Weights of a small transformer language model: LayerNorm before each block, 2983 steps.
Each number is 500 + 40 x the weight over the matrix's rms, rounded and kept within 0 to 999. Layers, rows and columns count from 0. Numbers have three digits each.

# up: layer 4 MLP up, 512x128, rms 0.303, rows 86-110, columns 0-127
# down: layer 4 MLP down (transposed), 512x128, rms 0.254, rows 86-109, columns 0-127
up86:558527489458456510446552532526564463440519482501450474448432585553611482518451525494480488484552496447571511661539515486520545498493507555503512504532465471481513446483468501432542592464505453515366551515409457476430482554588509485528466469574470497484434452560468504518415514514548525588482548574529463428507493394371573533538532560585437487485475518512526394490430457573585536504613
down86:502547575490542414543532589466520469532520520538480461454454571504479543537444502599456483563495528490550471595502455507477511542492495521377537522493529547478499520500488543488599541460476510533463538495458464519454476520634528494525438517541452507465450498554485526471510563531506516546544538542490531509482419472440503568558535510482460439514552670461535412503484524521595370439538
up87:460479489466491487487474427534434509488512520563452539518517479540393537556508472473466563486501504510572441508517564560451451509528460514533579523510468483469478463488558490505553499450506481494477493439526506488605532586469523487541531462544465472487505446474492493480527608532502529535542475519487466525443480477481479466467505538383561500474449477535484518550488493439539540499551
down87:542529503506443472430524473490444422495497502576478514507535474504473472499459450510497551568525544492465386481488576441487520537522555494494527579465456503493464468515515497540514519449476477560472506565603482481450493546564503567542476430589379525508490482511513437434518544567405489493543428547517519500464486456452498470481410492501515368557456535542548530544445504494485482502544
up88:463500528504450520482542479399449488471449454585464498507483464508464419477499546473481542527482518482538501555546533502461486440487511448510472535596507419490563514509465509450519506493540491451465470471569467496528436502447547510483552476490485463537534462503464512558498526460544410495505484573472536449481549510531492482515530532544478573553436529504496478490502535455491470549497
down88:489478525468516494396480517453376494556416442477342448506421565464461356499468489523556518516544477416484531574516566501493509472500525558516538410503513482452560523532517486603433504444500461482512497463567551537521424502542504476531592538543478485531477495513404535464480567562509469546582425533516561460580499528484511532421528563472467477537491490513569508487515460417490443510541
up89:491556519394491514461472473482560456428544431576517503534543531479471449530529477456484553482562512383574559447496442515496558545485464403494480488477528435479505408480472458497497474498457480488417451516545477558574547508543435420534498532492533479525509538498496541449399520505471483474556440504585432490500521576463432482505458455427545535554514572527434488460509444559483490528469
down89:494507488427493522547499464469540515512539512554495562477631516574565498450494504449535559483575500499553498511562371501453605512532450517498476451557577446454495470503510375400462474509447515590462433499535496553497556514548520476476470547526641484489546581464411508406475597421468488492520490500593500463555467490550467590575579457453504435527522603502396433552543435510518530476487
up90:440474478489481515499495471415483480456573352500436541548503499474517540466507507505517516519576504483538532541560529448445518506450466513605508460502495582471528492439475514485476466523457485531471468484514514578505576508554512451539512548468441491528481465453473496577501567514529487563464537512506488476484509508569469522458547499527513485517491481438479533468555592505540498564536
down90:505531506523463487512404562453538483552526499454446527506494529500493588490524470543453417521517517515523482481497521479475461433489473482486459415453448493485475511497437539510557523459481558493466503483494505489447499561564495502531481537417509482509510517466516512510509520497440458495455482510498466455458453475418508519579533506534450479497471584497574477479508527478495493426460
up91:533484564498460500517520485494437535526588527473566544527528485468448468512440572510538487513519500474518498497477568581530514445460502445472536505540497564500600448407539467549529515422502469536436461509485445514485501517499512499506502515540516542496579403453475437502482508441504487441482502544461491508540540462492559495545512518498502523447472529494545465527455525510553581615587
down91:557487552446547500480563419479489556455501483507582570541417512582440551463524506496521468624455512521531518506496540511555524565574562439539574520493432565576634477465509488508401518468473439450486528577413406434500464484542484519530561574468489603486557456463453430484460563430496524484510533494516519501497593522507382442536488555505517481407519596502571419529500526516436539548520
up92:501586503445478526480484495499497522491543433492529502523461445428493521569535591472502555556507456491552487480468516481546536476498520507489530464540473441426537515413511461479539449511517435536498511520506479550449438575510463495536574499475544524537418465469474519575463429495409484525426442517494525495465495575465534528530478472500513491456518458480544518488441500541531467489548
down92:442372472443536594489495530488448487516486459455539526504557495436496491459453491529566495451518480520415511487550527540504508452460580496483470515507406491494500523592565497510498519511525525525526510446473526485577556489519495425540485471503475506539545591539531594509492564513563509452474547458503581532456525422522444517457491531483499508418516502510541520553499516549508504472480
up93:546514505481501461504482531516490519428418517559458513432553495567500521518477492479488503555516561490459513503461511497487457523486489501485582490468498494488495462475429493532488515528476492486524510502496493520498483485475518443480472454422474575477479493483530512485537488474558553472569505478472505460468571540513493512454473462493488503538431501536535548525484494495493507478525
down93:491526515518564419423505510508479476549448519524557498498489474484505537467488532509461523441518527534464440465512505489479483508491444518539478543408503522506467461509517502492525539475553469539552475530524528555481493513518512530510546514436483549514469522503503517457528518523553520503561444478499497462516479516532511517442506498484491477460457535505513495487463427453536441472479
up94:509467492491502519458529502522503568544495495472496520473445503597526475432509440457479464516466472510454550523493506532449449493484473466585526495512491520479473477458486539528520530521476478499457496545423498494607520536473517513563529519578496485494440475529453461498477525513525552510443468516436475504525508471497481494404515460433504513482506509475524449509454539535523554523520
down94:535528549487590458486414434483597460447546423442442482471492524534480491561456518554475469539532462488494458536507574478440545587466487559540454463511556450504551484478502472476469494610519505568464478444497497538519511488502421529480571500476487517542545491575617430489459502514557500487479425497523466516540518481445523583501475512561479538556486506552478511505522533468524482503525
up95:503535471523513419539502463548495557508554478482522499503449564579461432528469528497506513493515437489572491569444510504464513565500443512495465478502520484524493445513567572517532498488515483487504460472506523489499511535456597531541430550515487496534495434582518467471608528483499518482488530525448514573471503563531474505465494515483482514473553534496481488486534497485522599501526
down95:420535506519559478553502490487494493531457446536609539455449454486516533460474558531518444431477473510479533490491477512482499497573506507446523545520470533537458503573576517527544507440408537486564468457446516500492517514556532515495531513408480441594510531462473525540468478480606523439527480520521491392528465534583499459470480478502549485489517526507558452526532535512527485486483
up96:466479501445505477495467522498476471501524436555483526537581466468484493468516512482560490454433533458517487457545560493489514463558507489516482474496554506521509471473484489530466619449562450487503469488413488445583562544494566493479526471534507435455484506474475482534440495497568450506505538471468541518535488491533490528567491504488431473431531501563518487511491410448443519509533
down96:485523535547514470488498522505526503547478486490504477521478505489522473465495510520458502492561473552502424506500467483546506514508510502473540519472481488506533534504546487492541453512571461547522474517566499511495488445539527547452462518529493549547457533463477521487503522471514509458501471566518519538496507531480465490498556511494550521500507548455522500512531522504452460467463
up97:505467563504504487526500461517525490526441524455523464466475489445527494479494490524533547458487482501552485474455502542576490481462474492505541522504472475461450511458548537552496522508570483467499492512509490540525476520503526530534508509548503500530490483488488494532505515521506517506459468491481485551488544455501511486535490500466500489452502498509545551503524529506509549601426
down97:498518529440532514499491458474485555556512529496544450515494533429538541489473518528441464518544509507549489517525492441462537483469432490514458471506536503525475455469552496496532537475489493556555467506454518484496552507540494511501509483454573497522481468493475467435496529527455456535527468520448513451532559488465510520525515474560547483498524525497555508510547492489514505393500
up98:505456545455539615385512499572556497486541534488581485453485501522551566479465380352562516449564447495511477616582522530538509419535487404523473516523482394528542436459494572450523454503420477511540473483524559385483482499461497548428460568486538582413600474467569377474610508447531488509488438473483476410555530513433522529520373473447605617448511463635413526575386569439545509480567
down98:446582501428533557458531531502480533471503460500620483537488503472545518476453480476444514470559518523471486487529484488527499427550502509568481519425503460626484477489506569462488418474486514535591491492544475508425537439501479483443500530491567468500561547472508489505566541483579504558510496494566533538522423508498457537501424523423511507444539465538473454548504570508427408505408
up99:471532577452463483531480531548534521500484461481466429483508509480507490573558468530473512510524463539504568454505518455545492468490495452467457471503489551459497548494505487481544482469545522441502546503510510491498508553455478478455507490480488526436506473507486496464483511486452565532485440541507503435527491488446474494446526467522470513449520516502494529506479487534450468478535
down99:511483461454538518526499468459539516498496544457514541496469558484472452456399507499513477503508534493490418496481505479488506517520503507513479475518491462483478482500505493552468572494500482481499450559512506419443497472511527508508492515477500416561434507510514494539544490518545474552476505462512483500494476434494505534536448482471471456517500404488524516434496535495475514498471
up100:589498449459574524446428531553570380516510609497463480486547528508482447476589532548501511528520461580574494516514454443537506465516459467501506506538481529508471448435573597507424557485580562469471618569418500530397463485440480593472462414547401514443493352464407565456459587584513479413525567531504488505457524471610582461413534472555377575541612459499464448517428526494594557556588
down100:509576470431534508467466516505556453515441607524498431537473485417532469503637554494524528469564534563476542554463481498528457486513463508500546481495565470537447513467525556479502455395527593526536587531506409533411460547479550596495452435518397473519470440445405502500473575536540516490477530465518535590484439501541487503453572506501421459492622490475488425531494572558521468488504
up101:493532432481493504532522424558477557487502481517502475494481534495527515484459481539505478468405428477457545493449479563516456516462521524513468523460501547514525511474536493519523486514472497511483507500471491496522566495490504497542478485491478456543481502481518425510466462453520578473452498502498453550507508508520443456420523535503506500504540524489514490533504491527451519487569
down101:493530470541496492554606442582505541510504542535460491454459417546500497528511419589515514529441494495478515395502516510472524513481514485468546465538485522520548491501530529493521522438592460534523542573470483518518492456532540503491476473504504549515511524482488519578500405437551560434401494557481435478469486545519509410457570529504466502487511560501545502603498510573471473490461
up102:556481544531543579507491442493479455507445540520521518520448568515458469547457529523514449528554547544511529520479517544496468471524508409422504449514497512414456519452481555496505551478542455442419539548518518445563506585572580502435490482528555564498522541518519479413510474511552530438475616452474516472520533527562452521487481491502490434485492463519571479547593432498393515471517
down102:476473522535584506518520533530478466464524630499540536412426472448479479486469524475485449498528519473448556473448499508509528525463485468448551446510532409511513466447498440441543510497508570453555498512528433480433494530515508447486486488499518503563515560413459448489562485519541548511479607514470534447516494501522512485520414555498537488453502529502541485512488581526426565533463
up103:507452503508496528447501516454471542531551528497483506539483462487496466522488546485509515455578471483560468423541477528519530483476512473496449507522496494459528492457515494511491504480509484483523466498431483452524441413486459458511543534558582492458491452513488465532539482427502482492480564493544472501423530514485486550479443499483440528510508484516531508474505455496544555553483
down103:468539519506477469574520442434503517485529462496533532508530469479498506506501486524512500462505575513472509473500490603554499476545462482565402526465461460548579518430552503527527406518526504475577450501505529483397530499495514492505558521482564504473511448538515457548545486484434516461492582514527500463463462506469533462500515506511502495523451525476532439494463520546513465467491
up104:575502493484550483500551488555496501425584552550466433435520500523471427549501406452533480472453470526542561452556597553549444450503484527414577547564525512521542472480548488502427528527472452439469532542424473496463553441458509467441493576532500524440443487487565516494482481423498539512516441459451526499469505488523511430465491471499503483494420446545462471417472605462588563459528
down104:491471522534536468550490529509479501483470531506550519510414510483472503492495435534523459446509486539539530467502582519502495542450560545437540478501480465519494531524540533506541479427500529482528588519586519485486551522538489498489477563499522480519459518461489481506436504496482534507456521490431512505469447450511551487480526517482525500480483505481583496430505535463532401459483
up105:519445491509486486534516485514506534504468485517528576543506519456576541481532538507526493480537474489545529523483486450477461571430459570505500479473514498514512513433497504570432527525511558478515436571506509491471522477498565448523497527477446499535517493493528475507577543504472486456452502461524511515459533502494499510492519502499500490491459517540472537518529550505491489505501
down105:472481514509529488520552513521506519506455551497465536581519545440458534492551507604459523501449417440521426553483464471502421537435456526469494464442551499574505450425502466570496536515531534464561477584563428480411512460520524469471501557461463359578537495506502482446587511513441472467446442422564539501478513517521466547444491413493476493507476502500462531526519575445470442449545
up106:521525505469503506452496550523491433491500519518543426501495433426521503564485529515528497469459488498587499517486467555463514507502501508531520456492583563482490433532559507412510481483526454405460453530589510474547507521507515511512501579512442531537477611454527519431501539523499473501484490477445560502440444513533554548511407539520615470442463568429512453493478520497390523463479
down106:527481542492537492500547501457498519543500445478496569514516536493464478528498480501483495522552483504507519530528517506555533569487495499519535539533439511477465560499459473527520494501512555516523574429511518561425486525497516549492532499483447449521514466511475515563520474481502551478479473529543458503585495442484438460519543581521445518538478485533491583484501567520524527486520
up107:479502460541498545475469484445483562429466500515584531492566548559479426495567492519482436468412526406456393404516463474521480508566547464444487447501495608506519515559416548470561502529510515429423436506531491578484483438521446472572509465486446540509464528504494516445567513543524575476511524489507498553455514538535467489541563438480495486495459497467541538440506426486479506511450
down107:520543497567486454512518459538452451548565518573527519483489480512504520515454516499521486503554503579524503508527502512481528480398462495469501511540464426528532534489592495465482506465509522555576540504466525478506535571486510551488467523470488476454549487470553475450441515502531483479508498544548504460508468459498502497528502588474510474507551536539490479513486497538487509514588
up108:427524483507495530553454440514492479541491469477525537473440526503491518469445527523489466507488499486447560487409542430507511522451513499495502466493561494443437526440511562488464504537479426530476483564527477555510513565546480563547462442509532495510473489440477539504389528435524497502475479593508497532483504533519475494446545522532533515484545520455372541527498392542516491543533
down108:537512477500543518453525529462485472481493500511460447510542491501473525512531477521452514515516517538486472529592479557485432477527499424468506510447453475547511454495474454506525493467537554518515506432506489506474496439516506485462497571476476487509478531504476473542569494495473477513535530480453523483542465504460487515549500504506473462483417505511561504495478576483465531444502
up109:525494534525512577502556470528516392533470444489458543520412494502498500497430504516534482526546516503587558535574432552458556511514475487515496497572506548488515443408498515454496598447541492455468508488465492437513516524521551560438487511574589534479501518527508552498532484448502546431487532453608486458534480511532514456508400487488528566568435449510457514519491487472556527534585
down109:497535548536563563583524499476471479546491541480525507557483488536506519483592517529511592557621590511488519470476494502496496508528557457546525508521517441466543499464534491491524517469518513477521434566547482572518518503529504553460490566515534481489472469549483499501518538476456548535482469483500533533535466511513467522507436466492510471463532549486505490529532484529511462510440
up110:503444465457502552493415452543459485352480503617494557428578510535513470471584463557542456608576391417582539467448549519541548512484449494482605495504483657488553349474520488462497584362534583483496460551431504436487424514558528450511499513469523602400571485596423487443416380384520358418486534521512542375434577565542512334447465481572596551512566500582446465508458477468484481481524